{
  "n_layer": 8,
  "d_model": 128,
  "n_head": 2,
  "n_kv_head": 1,
  "head_dim": 64,
  "d_mlp": 256,
  "vocab_size": 1504,
  "activation": "gelu",
  "norm": "rmsnorm",
  "norm_place": "pre",
  "norm_eps": 1e-06,
  "positions": "rope",
  "rope_base": 10000.0,
  "rope_fraction": 1.0,
  "qk_norm": true,
  "attn_scale": 0.132,
  "bias": "none",
  "tie_embeddings": false,
  "parallel_block": false,
  "extras": ["capped logits"],
  "init": "uniform",
  "init_std_qkv": 0.0405,
  "init_std_o": 0.0,
  "init_std_up": 0.0405,
  "init_std_down": 0.0,
  "optimizer": "soap_variant",
  "lr": 0.00805,
  "lr_mult_qkv": 0.7,
  "beta1": 0.95,
  "beta2": 0.95,
  "lr_head": 0.00709,
  "warmup_steps": 40,
  "schedule": "wsd",
  "decay_fraction": 0.613,
  "decay_shape": "linear",
  "final_lr_fraction": 0.0,
  "batch_tokens": 16384,
  "seq_len": 512,
  "doc_mask": true,
  "train_tokens": 93480000,
  "steps": 5706,
  "dataset": "wikipedia_en"
}
Each number is 128 + 32 x the weight over the matrix's rms, rounded and kept within 0 to 255. Layers, rows and columns count from 0. Numbers have three digits each.

# layer 3 MLP down (transposed), 256x128, rms 0.308, rows 138-244, columns 64-127
202104137144154125130091149076175107134158159170101146140120130144186153164150117090129168089123142122162134124086144139089107167141085084129177132152087128089147148172109157107128189168135128
149131140102125104133115152124123158113097092073125177072138125099116130128134099114123148165120116131098074091162099134134205127120142127106157103151123096132139072129110118151116050070146157
161150145139153108121156136153139141108162079116124156136120103151139135055143115080109109113109084135137073145153138146140094152121100176091146118129107036101144122087088120144205143155133178
134170106154139134161125126150120159082157136149165176189088115138180107098166164121146072114152080137116128106156120190169135169153059145136161146178096095139140100145099149126103126157134071
115118134124122142134076110130133101105092131120178112143061096109131126074123079160124131147110118110110137108097149144172105090101106107060117106070168150135152116095144116102119104199139119
150102148097134235084167132157116124126135114161184115128116121094133159172121142079124133028147107105175076146162162139089056119151070077127106142119098114085151169130147153117105139146113134
173097102133163142074132115074150136112128107147165168119122112122151125089156112088077169140078103161071181175138145090122118151136135167093141098137147092135115151124128129101123089140098118
162101134109066146121174150103150108098101180145149168128076115097129207103179090113146114054109149136151141092111116148081084063142102156155141100120147187081126184074155147100158089136086104
122105082108131134057145104146116130072112111158148143140089095173136124097120100113122127124182080121116100090095126124160163092123088123107125129111119118114126099044070111131111115074133102
142163105133132149108114108122116142089108146104159123134034121136158129113154146095110114138153097103098130154123143191144090090109117140148113122127128127114115146096169108079118173126147118
117181121139106153120107134172117151092139102099146126135134120149163114102100168125142185161126147142109069154166089134099113102139096048083130111133132148168069177102183094131137095144150197
084147164140109167100183105182115177164143075117117106169107123161134150112133104144198130092122127119132129143108111072214141106155155124098130130103132118112104093147161120112146122086116078
082126156162143132139152153145111092083148151141114145124112087161142108107143167137125139144119108112126135104128108146119112140083163201145099122167120175127107197156151129170060112122140125
075073093138123125093139078073098105103150104141166081134083148183163093102149094136101098160108088128156157135096159191084143159139122119128133148125109123173081140108116141129042122115117110
162128157193135088112118120123112110140172084108076121139135145137182164080130128119130136121131084091141138125122151089151174140140121123084102084156148123123139104132085131094135089057129140
160109116082134100161139127171120150181158075159103166151125077101103110132121157139112122153076106118125140134153113101143180122129102131100137139116110120128132165094088145080168039132134133
117159132122135150096124141109114141089104054086157116109136172120120178080181176131089110089143143153065124139053111139099095048116099120112185123114104084149076136135139113070106181215161120
140149141148158092059116108202117142128063117066150130153110138106137112112100162072112108154074142094134156073091113199162135168155135146137164146092139150049088117174085128102160134120147085
187140120100098084155100210128157099136110190104174102101138117128107120115123097126130060157134142083151124135114101165113093224056144090109124119178076122087172085108072155118175117075090136
122067132197130153119078164163206155119132205112108105126123165135151041028136122120163151193175033152205091130098164147128081120145100103105100108058148053138080142100145116104120187123110086
148134118118114109103091232108195168118118174145145101110092132119115135118121105129107150143072067147153127131119128176092134117159069121134128151096154149078133107112110168081103176127145212
083150148088150126132105116101181095136093155192087137135143147112120099135133153140102123154141140076108150132111105050133131139207107163124136118136104110108079123132101135081167213138162073
147115136176112155100127165186115168166143099138133168140154094124105161100094113131085112118117134073128133102156116109101152176088138130067060122188189109089085140138072131157082122132185155
119088144102136123091136141149136113126131142074170144140107113121123157104174195122161137127124110130135114142118130151174136106174127113121127112104099125189130100142100122134116093142113161
142130123152084114082128123119111094152127124078151140117112166144057141149099144144113102134161135158114099109136145155149136124144099129167126146123184109094196157113097088173117131038141132
121136148095126130087163148137119100113084165136100172143161085139148056149240162147189198119121102139151061100113149138097141073127095190126066128142074131127184084141146163111134146101115168
103106177167124135146140093125149160137143166152155123169101104149170138079125085167091109146144061112066141160108115107135130141148060106082149075101124115156136126105076155143137079148160134
161143132110087176130132133148102178147121106087157089093121208169148150073070084102090155136123113106131076101142116146134098126149170205206115149091167101168163130133128090109083114057152140
141131173147108118147137097071220112121154112125088150188144134142108140108207100141102100169144119157140155108124167160174212123065180142148147123157139115173131137085148098094130121083102123
145176197123177131059147157113184157088132123087159115132156131148124050141141166064123185090118177087119048146091064108088156164163112143072120171162137132095116104108091076134156074064162146
155146142097130129163118118093117112138165118118163116162092159127170082119145117134170119117174111137104079187181171119172167094095150103127023105182117158145091095138114161114136071140089127
179105158103112104114102114141113124157107145127141128142139160062078142177101096086165185127135135125132128084127160086148157144144055091107104109130140141068164122174119129127134071104067128
137137128136158143107164157108114119110120095084153163070089126110142131072134163163134111124120144098133115137090115157150133103177089139116105123143116168112118202090135126141084078130130143
128160117105163159151156094205155175151135115158112103205061109169060103096132170066170153139125078161157134110143095111116112151087153154175074186113137238122095119125191099138162167074130186
120115121136161114122098119100096162102156188180074084090135133137112102127143140142132127138164163136080141090124096131105132157125145095111084126193081149106123122123068142118148097132167131
099208149105134136125157082132083173146123145170057140150088127173159122137178090125094120151160176102160116124131091138109162126149118156115137151130122064153090147072151129170099127103095154
102150109070155127150136144153121072126131091083160130077108094104175138155143131118075114150063153104138132141192118166155134128117129196135096101117105129181105134125137170089100153141165136
110119145148146158125147181156139124071071134108207127073131157167124105129094151143175131125085128073086109105097137119151109182148113148128137127096122136136142089131113164107118100113207125
103126122131094114064130134152100187134102099175156138144167113154125124108140083090133131160150162116137097098095145148092172111084075102086144139131133167132212146101125092140061175112185103
124134110141110095125160176103124078165147139074160143103107076101139155067149134113096086119135096141170189177160109101059147133089138129118113103121083133163097118083123163158099070107102047
167136150144086146108076114093144177114126144133072166062145074143115147209093156105112135143158134154121106150132123137232118170059137170132199192162063150040073120138125175158108199109186074
174149085150104134060164143138143116125119151111096111083126084080134156100089136129136087146154157113158053106142119140123106167092069162109115123101104151101124132098160153128097094072164164
080167128115136169077114116092115132101127139239182099068101224135181066136072148108191105063150116188142097107156105113123139095188102090202043125087103137097107121145081115152128122143111133
179169110172193117089106189109120207132151101063136191151172064153135170118120105105120145094142193116182140062067126119112100114114087143101049137148128093103115123110094113089172111132109175
177088167162136056111134152093212085108108129086130119149159129122192118187090130156131086094120197125117163112182100127089174107127117170093076158139158124108140125143161099152167081098094152
148051139146136147169141078160119128135130093099129105115092125132124159128152114103102084163131095088149154121154157145126106109156189079184146096135104088156143108169120180095180064088106134
148157100162120088156114135123169086108137109140075101156150185092205074162149119127139135120080073100107159131160111156074159130175161116163168123200135153090115166149171167144125147116131103
073151137099121039162145140163045128113116087172157121164171094054166141096145144078082153152080117153127143121061171106117131093139118164114108121134175106185208090087144148115156082136114121
158175164077108099115058160168153154135100134084078144121182145133133109175224152107109151178106165156142048093148093099112156144137167171087107113162141141123147085091135117156153137142111151
135141125124136070172150097110107132116136097144094124165081108116123131103148175099135146103155096128117092136119156165172113091129146118155134174100104119167095172122072133114106163122152139
137161205165123122128140143126136115115137121042210106141115158117159120105153117123168145170149108125133133161089145123171133161117114109103136089117129159155120134076086148098131058064108131
099124167138175184159125174072137167116104113127146113113136179128084174095150089111182084146171096116129102131072131160136074152164119086115106106089168099132107149103115084138114169145054146
107104127116151122161160134190060119135105062082171094138090115094216107092132106131124161111072144111081178153094043175095172117139166074115143077136086106191099138139155133196113104115096094
122126149151149113140105146125123199126136152155127110159081113105118114160116152081135141112100063123154142155146109129150109120132068119104170092119141097100136142163137161123120128117149193
122159178100119087112150117071085123128090175109109097096081112129178111096105114070110127138128157124185125191104105124141112169178103089114113157127145154131084119123142022066138096157125144
169091143117166140170166185106119124109112131127146116125118117132192126149166154112117094119091144187085087148140135146101125115133120104099153124135095197132149119099126134087096089116118148
158100118204141144123155179188137180179149159116077142152139148144122107098080127104072080141155125147116089152064107171122099096113103077103093094125123121165095092177152051109079134177098072
089105093151152132073209117174102163104089103127107097174211182102147120107191149132141130097132136137081118127105078127172126164144087083119137133126106070121083181128143146086111049101114146
145125113087122121127149183078114144110165097080095160129174109163168162172104109150141066203091104078105136080110160145123106082163117116164082143069146134115150105163096089078084149126163117
166136111104118130137108071094171113127136113180089136197128112093100173111133138105136156129137106078178103129112141098136160150112105159171149168103153129136110181127123187098124110126109122
143136119129111182160202189123146155154128111066144128099130178140174098142123151146113123198129110130163084156167110109084108129142137106168085139108087139061142124168121211100141063120137150
159146076156147163106062138158069137127099200142121161164101033098108145130145125071168104133143068085144103144082114152155126133087134092165128157116111083183148161099090131131120060113117114
145107198166152128137104078077135192117081074062147108111123056071095125135143136106148101183157081177170104118060089146062100111062093181169184064035130184092132112196069156103143052123129108
176152087148174101111157177191108090020115107075118141110112107152140168131090194156087174169116106052136129094141119155101119187081084139173110103175105072126152135087127164103079123109142066
193116103094101188108156096097033083133067081117131099158117159196126164086181119185101125116115166141151130103122165148135158092109150137184107146148124167057173094128149116082130121155087139
154125139160109171125119138117136136161112100102165154137100104142172080093096137177143091140090068101157138161113137137129097181137118139139129163122113193175080169154135100141145177183132143
159130092232117154177147097133148128117177130125158125123100102144169136134136127128150086135149078098114131086133152121134148162125154140071136124136149111104155131111124180116137114065134176
175102131161171123146055156150089138149135095094146162109125120153180089168155166111132143165140082092092109077151122151089136105114109123135086112107149179128128137112054151131171098134106137
199084190162146158147115160078118077113140177123125114153110120070122125096117167089145106175177124101140132138165128072101139145179118163085122154067161134117125098132134083107127110102074183
120184079044149094125152169120135079112116141133135111136105140123135150119122176129121106077206136114084117115146176199109160122092116194130102138145142131091122055127157147163104173067139097
132089079147090143169138133110097118168130126140147122119104096138173086151142116128183137135128097124080152097148105163149166138132123119095143091116131118154144142089132149098098150126121183
123144185097132107117096085160133185122153092108145136093150124120104150173154104124131154123161076197103099134118095142124117080110118103082125100181142149099149155165113146068125095100104164
118106094158142148114112182116075123123190138119128171127090114133121130180096151164153148155151154114066143164130110111110145067200070121133151130138106102120150131124207081149106109137118162
124159132216095152089093167108135073154111179186101087136138105159118096070129171110140060127166140185130087098131102153125070136117144091126128154164151097157178124176155101113112148159143091
096107191108184180150126144154102122117155124147112153139103093140132144201111173077125142172159052172122079055179112196109056147139150077148123085135102075163122173133108116132130129078175101
105092096206066142079139108091124140159131153123170124120131081154147095081168095119173099120143145109140207104065163220110129190108174147050125119113154130106117096107176119158076143169163194
043118059089163150125125142136183136119192104155163164132123133130154100106136168063161156153121095150086125185054154190118100090180190124120073127103119146181097047124120115092112115170057145
081088108158132130085126159130149145124115098145138098091081077111129106095114167119154143135106091095129104137121097086103106096155135108116151120059110085091109176133134121151114122111148078
078189195162188075061043119137144145112102153150143180179197145110149135183169088115047078143103173142120176129113147113182094088078168124191154063156095112100130094100128119128194118143158140
161182144139146122098156199156159165148139117069075102145143085069094110135147180132120129093112141121087099113170160123141139112167144138143133080124138076106105118131126121139090095121117113
137139099161087090052125123179130149082132115081189139159091155138146144132124124169099153183128144119129150117114127130166175143094116114079088143218146127111115158132098158057156089172154141
152170128088125141160134138128167121109166192099137065179139105133151150141124147096118133105178114125134078116159139140124100146150083109071147078168096129124161161128168148053168083055078156
132112121125094167111141122122124105109156097128092126083094168122155126097145182135145039123180101150141146139164169186104105137144121149178141110127131116119138086088091133163126119156088133
085063104120129134099113137099151144129149132080105111180043102122129062184119159106195086128135080140159126158087175091130146154142174078079085134104125140126115152124156173100134158080140156
082187210150121143169137147141120129062089110139124159179118109104181162163157132129129126181083137094130065099195177142169089109095149095121151122117131133121123112114061119138169108136172150
136181188087127124095141117102138107124119147112126080117172120113102113144105144122048139087170103125046115132158155153127129119103100147058108158179092139137162123172156103122185083097146162
126151107109142136108115090111145098185107173172073095129109142141162143118149155070129166134122080145126119107071203165130074093092138190161107123140141114081117128143164142063068155119127094
117097202097104103182153119081118138159096156189157162092194169126113105174165127115193126115111106124082135135151126101095104104088181086123158093169176127161140130128147121152142095091090112
139155199090149155156123137134143143121125090105183108126121098138153100172122101151130131115071100101118140116154125127153148075125139221090194113139145112164127126136150172082115130170140120
152059190122127117132084083089084069104216120128168129131168087108142168127130144168081137107145102129024162129150174091114138130142146143165115110163088140178110141146104156084170088128121085
056036073123153165158103113094105123077057130147111114095119121165081093160117160131074132152187101131176091117131126127092116139164120112135131192079134122127162143175114124141178154123132134
096086168120180141108154111097087178065152085111146164129126131096115112132116126106091152137115099110118110102087098079194119124188166121141147097171168108158111168153062126177130057178124069
170165188098173083097127104115139095106111121116151098115124112096137141160164149122121134135149168104132110131103155145075117130121139125099089126120125132107179199131093125104177140146143196
136198105135093144171086192193133090168096144063109184091108137071077138079163205121101103130143140153128116149190147159107133128181132132165065095143095157083079082133110121104100127099107151
188178132174152226145110136151181151104110073162142160114092084225159132146143128110131140132139112116165124167162126148182110132115156167132107080149157121109165100093100179109079156115097114
123073118092099070152105098145162100119162174074066119092174133135145154091148179164150182117143119145117160124133164134140194156067135164131131105206098127170116108181075118128141093097042119
190136168142186125127091152127151163159150127092138207070150130104088132149107159158213167136141117150141090081074159128123076095106112126127132122156192099150085142172151123177164123131109098
099145108101170107114121121145089162103176084123171106174175094136143139110161170082140185142145137134167111120116124096153158086144173143110097147167110099164098088058144117135105101092147185
183114052182085120132153137117132131079136136117157141091102168083103145188104111108124105099149108154109159109123158191153107127063160144165096072098150092132075120103106077152141150135176117
193172168120169132126099168187150125143071075101127134137090135061172077130128156131137127100102088145150090097110096125111138143138083122055141152164134153113118198134133094129078172128172115
124140135127152160094054076153141158133139094093166124143119162114147119144073148140079132126156215135111107149109118092179155147166105156148151151126073134166085103160107092127137105140173168
113148160107107124095073100096051127185176162145123141094105105139156150138183113141085137130184142059094143165083094066135127132165155149140129090147130169128134116101095138101152076152095096
178190158149131107106116175185141090149078083098096102142082134150139107113085135125141127098181151140176067160152141116077179174161112117175095161144106123075178165149111151118147201127073134
178150160104184123169111092097082138132095112179123145133111150111128145137155124117094084073161131159176079098167082139092124118113145088150101178120142126085179152160101114117160101135141100
118159099091122109089158099165140110137113123135133131138108081134173133128109144080122125074131090054156116148137024144123115141126151155155128160115126125151180121046155058119143135146160143
143093149101175094182156137144200149118084136105117026108133151094184134076155145064043101097138115119121114143127143132113089154139112087113121128102171073113113150090095115167092159081171125
062129133109103105135082171113136109146075245160135154117148099159113132136163142044146109159162131116104074102074147126089170158123134112128056171058168186156158130121123101112093124099168144
# layer 3 MLP up, 256x128, rms 0.303, rows 139-245, columns 64-127
195151121128138094130196101119155125140102075098121118116147105119082129123041108209110125136145085127139116104146091081145072114083122143111180087178129087143195146121144129159082110130150108
120130121125174215159137138156087112151143144146138075129161071086157127174124145183158146149152157123110107156115108052146167116050102118128092157133146120073114145174119140113130167107101101
138134132063123106169128113168096116163125151133126085069133103130118047093124187107110168124098143139172125134135103117119075140109194125114102100085141129123090129115141113128133160154145114
095109113098141163159171133173143107121158079101032118139100119150139191097127121099140080113120171150145113091170096104205164163169084107166084123188089131132157147141119101099144155143126136
199152106161054165164161132168072165115128094173070158172153107111095184119172144113077144105155139104103060109153174108130095133104091189085033184082113144115062084182189112146119138109156100
135095106133112120130160116102135078144126137125188083164119136092118102132091132088169151137149162100118089122170097105153104140129081104199164118126123115084080185144134131094150177107154151
086107157117178143160105155143115141138134148098105162123105127107125152147172111120128200197102083086102181123108118151114134194076142103120065163123147152130153124121187179139118129101102088
190169166147111146178164129136122157116126110131137075107122089159131096145173185215127097084126079093118126164114097113140171123134099160103125085126117076141182117145125135193147117143073148
090142154122127156104093120113186095142135131156137055116076107111116130113090138142088170105055147178135142060067094167140094105175115136120145139145129132131134136066183111076152107141132131
091126153132140108120121125086178151096097145205101163129149154178137109157160100153129127097154126160126145107104111129077106097106160123123123162200125140113135099095062116110088116113147133
161114084130182077148105107124134097109195140184156168138142127102116158137085120115138113107135163076098146062103104158137096092137181097130056132179097147133145088109141136181094170146164106
127151167147096137141087113077132133160141131094149097125205107099111151143071177149146123058144172192107163155130122113162094165119121124140111166100092143044106099123091104099136090106162090
092129119152070134105179114138194142173089104152127135104108123189154131124106143110154101067144169166165166149131112132147081096098160105108105114090113094054098097206153156125101082106166146
150150136131133124145153145122111189129158083159165125069112152148132110138181168165093135135089126188122149086118128133104085084161128120185150139054073122153154133145188147179134113124138165
077127142103114149085169163155147062168163096173122215125087062130099079118121118068137033126168144130129157137106116125145077166109140133155123166142111188098137119090107084124102179122115089
108176156095138136182131139090149147123169173131086077077176170120057119100137211122195112141125115100153228153094120203141121134169199102141134135138085165083117083065104056130156159159118109
192121173154140155170100108142118179150121168064128121090174138069160173092123130134122140086077148165093160150042100097142177159154130124138118076149150103117099113144181084166120124078142135
156103091092112198137159087147087137174102145130108170125124133115058085188124157103133143115149172176140170169113180206123135123106064149169124129089142109168151171150168206146087122095126074
161129126084149159171162071159149165129109142104091172143112131153161144097173079139145168120156129118167136121119106086142139161069140111115113092113096173105042103157206134178151147153094133
188132161140170180135130143150099124166150140195157130139130168108089142081119098151118159133115132160112132206102113113079116136102161168147110152150109126097152133133127192066062139136155133
111160112081114093094103163173154150164104101149112116172148113108137160095123130074100136171081093131108109122172132103136090162200112064135109124196149116095143115103105186130111141127134140
119152149136095103096127093096121153112101142170132079106139175143031125121146169117176124112115132130112071114123160150108108033146059159170197101105086147085133143105170103153087118107179089
175133100137109190161159139152146130166093107105165103105186154099111134123091170108150109126173091116113156150085119168075095082109111144165092168082125120125133145157150147144179128180175103
151134154109180085177085112196119127121140174172081148086100182134131090167103148117093131131157113154153186138092090104163140105150177135115165104125134150113104091094163156151164125155162156
101089131094110189162101150108128127105166126101125116119155148179065096102079142114166112181053165188180072157078080156076135050098122157155100135167112104141093102119130124169104139098135183
127151118114081100051099153072131114120074100089091172124158149105146155100134127135150134115146147119095123154120116121139172166114169180160165179128087164165138079160116123163112129141168092
078190117091135192157118132163175132155090109138075129132154139205116116127134142104140078142083132111151168074124084110101159176104115168165113159084040153151118123127140140074118147080103108
039151133111146169104172137083153134138083096150128091110172119143126139112165123066124071126189175121163115118098084090162112115093129120148128159136139074112158139128095123143117091192111145
122142119101128106061127112124177186124108120118227103113181171109084139147111177081178142126113168151133059164123167195103092115131161116104120102120134097179127089158168059197112066108132095
083134130184103110124141134070127170145062105081205114139165133150129219105079150099082166110134158109177090108181083116130140081074107109118139116082098108078149118110109085044125089178119077
105132106088118141111137120109127061156145108114138121132057096150047109156101164111168138176157134155116200088184131170129112055112105148088147149153171098109111096124140126047141100137124112
127087168088078085120154109184120151090141144118118118166160189149119135121129157140147174142101146151101137117138149099144122103062145150076169134051112152113131112199146115117176129071116109
090185104137101149143145089141142141101160117093069121164089176164140138204096162142143163148077126141187105164096131119096054191084156201156131114158122098143085136128123129128134109153172109
166116139126082065152138151133149126103111159140132168166126187104133127088101087130124111139202141117174066118146135134140142128117223178116115168128172177124107089131160144176152129162133178
122100128097157142170113148127079068131117083147153152143156092077160105154083124157140094105196146131085173160114135110075171133055090127152096166089146040095120100157118128121135079150158111
106149143115115125088118118145167107184146114114126121123175157097172115129133148123106150146167129172144116151099127089104195131086147141214164154126127215114132065174151138149116109154176074
057160095094105159146157120051099148113108154095124126176122102142070165147126131102103146162150130175109146086110111115117154137148140168154175108179085149129100137169133189125123152177148137
101100146092170120089140171124106061089118147158147096159088131137068138207145157106096157120067135121096095098124075066153184154181110156071155180149108085130172156103134104146142118154139117
060158151127096161161106157176155161140125089098065117085132154182095163151179158186130071111078060139098096069084086129116082110166118132110131103181096177078149069155030080155166139105139153
167132129164131155054161166138159157171140187147112149050118103162126143117134096117136092152063166135147152139175057097080110170170166194120145172128139150178124107112129092114107148116098084
154145125133123091098160123156131090163108124115141047157154122132089084077147167106084137114162126149104108153147133118174094127097147139139178071156135107082108127136165161122124162073119067
108121075198174130172148209128147117153084128142127140115106155134147181125076173152165135105154104080124123130085121108126154159108153197156107117064169125156172162175123196154143183118213122
128100081073086116134193140159140132176148127165076082137086142199121176065135153106084140162133121129142126120149148125151144125113068155155139187129150125111179117144170141119112115141118128
124112145178127103093124161160092161165171143109086128138095131131133106134122135124127173069124158133168167104102129115128076174118082123145056104151145117130093142156083111107119084159132089
102125087111120099124077143166165112113133128174111136114109172106101146142166122118128119072104169147132059079158139108104150147116075161138118099143139141131084142133184055132140169115161106
191114083146076115091169158118179194177134104078134158141120155092197125148113152129078130136199167138137073139161096109109117208135185085160158171108138151126111114183092191133148174152135150
106168109123124151190173088139175133089140170125102090166103082152171150116143147172119136127086076166078122102097115112107074122091098141137121112131081074144134130131194042146145136162065122
127124157138139151183114145109128142171147161093123209093097153098069122166144100179110173061119137111101168166135118115044137180135123174154194133115110104167221092120075101100147108089136106
134119119117142107144095168154139079090092126138155105145182163097143102104115149120151153129141149109132068110129061151073065110142167101154126172109151150103173125136147110136135116147166146
126089109121080077138194142248080126085069127111111125135118138163143145071159143050164114117138103083137103129128125105125126135036102119111109114098076115125121103133093140138133177150109115
145140121089115112138111120116097100128105071111125078160141088151151175096102143128107137171141168122065174133164101105145071123117073096096115171132196124122176196129104144108116213148161119
120143108110149119086112126133188142176129133117143145225194115207204116158120138212124076155144107149146126147189147128058148112141167169134130180073093164167092141162141153102104133148119144
161099187119121103141126103148135100102093104140140122104126128132168121114108132125153136151142179186171151141150081114177123167108120147139139166134109123098114100139151124121117163151148143
164126155120149057139141093119108116144157153126197096117164149125098155134185091157168122137150148111125101156144113148165156108150152135184115126146096142167126104190150114139131125158111119
140130075153104158165089087102168151104141137134139174131160119184128150140147143131109121107134143115113150137105123117107084091106129200161158108087145094094153101134128134169204069124172084
143186096127147130089147129166073169142090164158120171106150139142103166129089131169109100205237089117174139104199098103130093083059167096049104097145069078131145105170183178088108147115127053
157132136154195154135120148122123088110116186184159141190053214098133133136085125120077131132111163087076126138122140086121147132092143098175109134174072127141176178118119103147134120154202082
121162085156113101128109121158121117114079114101084139122117158079151171107095112157149157106136132148159146127085074109144134114173132103112032107156131129140116121125094126140099135152119216
092152081149090130067191108143113092182104125069060143155119113123139147205094143146056132145158095169165170114133122173148161079120114214130134191111147190123105103208115129107144115150098136
140123128103147161075192122134122091150104150129152117143093145194097138046137095146142105083109122162110139103154117106133119092099169113186165049163158153151150158143162189165121145163128099
082137194174136105081111095158196117178102122149140093105165103128156163122108202140154089116176125129155163135155132097135107132146097135145169098126131148167151080232085125148111140091089104
139111157130134146114104046197117160094086129107162143106122116140096092133120195119139113142180148185175130126144042089097145119162137157141140151135154145101181147115139170081033113187100078
121137096129154080164168170163095109108130124135107158096179169175155155147073152153136123129180113134071157118122117107121119127073169132127097150177081149155152137120071136087126140148178132
146125147134108093154094104124120148214145133133133096134142144145157146147126184159083135156197145105217187129119076106194088144154061123140128136140131186152153141160197145124092089177102126
106163132148169098067167112117100121163073097133120091059112128169109151118090150094117099119112170082149100095160134102141089136136146188125162101167139140194154114083111110152081109138103146
115118109120123138097106136132125149074129110121132084168164119094104069110129091172141156127102134108134089128107142130089104158104105116198165102145152146104123124100122110136125129180137083
143154128123094141150142154139158132096117210145144140150114108116110136113193087115092109078092146113139112112059136132139117108114123125161126167164119143097161112096157160159138117147164152
122113047136066118117134115151170108151133152195118159126098109104085153117066171050131153161108176048109127100129083081130136116147075129127116140114137120076096158146129132116149121061077187
103107085130136113127112130144085137176132112144129153167084191125101130157161195100088135117117133092150110152183144080099149151114103103082120110114092090149136124083160107220165098146163147
119133101125128130096227152142116126107105142097149114134146108123081126144087092076121145130140140166165092141160132157115118118141146158186144123117071168112092125087176135141133113092144068
127221122159163112139091130111140151115173113147107141138166160178124141186164100101158177133150146131070098055111150088125120134133064154153124111045116078132067176100096091120128161146135096
117119060098076172156173093122132147148150120155160143146111107121047091130156114127137111143082204129122107129089125167108103121147134065154097129197095156136110156112129118114161145123098141
132132108125117149109106066092171114093112043115161079143080107131166172102142146185114124099114141133126141131165131172090134121129178155150109157109118128145116162111163107153169119167134106
127098093104173106149121101114158127184083126120081090112134167196159142126172139131123102146145153145114135145146114101161149136155102164163087092122047121205082149132131142123160119123126163
175135162115089137116059118128131122056132125103076116103133087147121121119129154147123186159122141178091086163039115132117221076194175158073119129204116067069112116127084123170165185074049149
110171134127166141093142071124116149131150127152121163122123137101067141074149098098134058053161191159102171154120139137181147162077179219120168092118132094121127166136125135145143097065195156
105143147179093149132092127166064117148070172163122130099105130120104131103060149090161159173120155139146183122136122129202103100136083140139163075186121136125127121158176158091127171149118155
148103185156155120109109157163212143116096111155105168132147191159112132157182108106090119102136138189155123116146094146114089076147150158107104161097109134152091080184120212173124147085194171
097080110146152184175168156166060101107139113118141107188210122108147067175167165130145139106104118197118168177154112130141146158115139132092098135141091094160174137152111067156101102100133098
192176110139154097109074086160135141091110141171079084113158134148126103110093111147125155069089118121191130132136140122095150167130138167084116094123113132142158171141128115148086093174093142
120128143110100134167168135117132140094139124138085136166114138135141089147121124133171177146152123087201204109144125167104176094168149132070096123151112152128127109093169138125143141088169130
108202181060123166139156092123137095143130084178087112152102115145109115107133132132130116116091120137173092098146150116133086133148121102142150126091133155087152100149119082099130098161075113
158105121082214150123124095155105133117139116156161197123200120132150144061116138150163143087096171138131121127123154145228171096111124085173150111111142125152143080096150136137185148092112083
086155210180102132145150103110136118123090213064121081151088105125111135168140089116116130144142173094162122112108149111128044113198215203104092076172140104142147125093103118073159171131159178
197151153129151100104098092132160162097125179180122117179105123168130112110092090130173092123151172128115086113131138134138118134118139159114075096054142103121082209131177115116140126126109066
110083077156156107109158127168118119151101134107125155135085106130177179151117070148095104168095153097110132089143050098135128169132131103180093172173127112136127208079131100073105111151217138
092150105094071142154199067122161109174130173238094146157141092177159101156091157095090104107129114088066156121146155092169139068061132179096091106091120118145120104128148140230088065143060136
148117140091127175138147144134159116083138230133063164112113128156149141131140083156107102154074063130113061189141050121123101206122151092125140114148163093128118107107126082163091125108040119
149184126082110105082142121141086181124041166136169135112160107085097212118092153101128082101165162150113131089096112093162143119127146164129150098109121128118123150134135120118138151148154139
078129128158089149120171091152185099073130090119110103136108156157000106137102194136137194144133103132197144191107141135108103175151126115194117172129135143170139093131079130155120064133073111
146164138117097160127118073116092166090150103110137126178114166141144128153139111156104057104131148182139132167184149164106181132163157116125166132191131146138114144137144139092142162144124036
128152121119128130128074147197141157135216110110094130129104242138096088150138128130105209143142134118131161111107132088104146153172134160125133121086083192138115096147134130133142140110140157
115156160140233113092102117201113148064150166173096093144113182146118136092122135152147135128126079117098115092085113122168190091135176170186201104115103107098112143089081100161103099107173114
089154136142110182143018150100156142135113145182131161165152142180095116086131103213172157157163107139123112125160069150099160122133128158163157083155119123110151149090102103141143112161112100
193147078128190096118081076162217097093093145145051122140109145144105132086186103111164139120107085114126123109118160075081143113117132142135122142142091171138102088140145102180080111100102155
110135105135091103164083162174118112140160164152115110091192136107121105130151122119121114127154092083089182155102153168098099103095143115125142159071136162153126095094134113129099117143134109
128127140098131067102201144135137172084183105106139126107095186167078113124158121139123117066149074087066110125147141130088133112154138119131148079081114116135101149195148126077160132169103131
161120121103129128094130115134146128166118144206153104123135132143141154180134142169089132120237156138112145128057115100061074102156092156136164148128156224124127098171138121083082106173078143
172167117085155080135147092131186129198116116124178105114165192157163113073168111116105188160118169122093091112091093160114093116190074159125156114124137131127144105205207161149103110150125129
119100092135206137158139124127153121147144136160127122186122081081136103118105139117154150103135160173140144066136157130105118149104148120111062096094127135148168142126134125157131152103107133
091099074065159180150073104127107105119102118118138180163147165146158199156113170098166111162098148099131141097128112083140111183113148125060098161118116088111123096110228181147144174087123159
116141155091095114111153142162132101140111110134099093153082161083192140197164120160121123025130162131101133160152113113124116077122130174148145122112138141166098150103122058164105114164140110
149162214112078174124102127089117086105170179124120172091100108158146126161127113124104177131132109133144091144082185100127126108119172186112197157124135134133150165143126142152087094122056143
103142122078114149129126145205164109133142092153146075147153108145098118115140175131058142100182086176050186143104133067109100137129101080187118133131133114107110117128105070108114112146124065
150117121078124095166094163125102100149138137178157110143168136099063136105150168136088128139088087139143132093085079081123125138111164103093153124085145078095130190107142151127142135147151117
139122197124116137162126091134167091140095130161113163124097111116137087108083082093064103153122178185167122107177149117154104178127166124179123198118072129160173130085144152151136105082059150
130097181148091161119104113065131135126075140117137103140101131100174120137132163153103180171094085109143114088110105126115110126138136135123085119150122139127149084171123124115183110138156112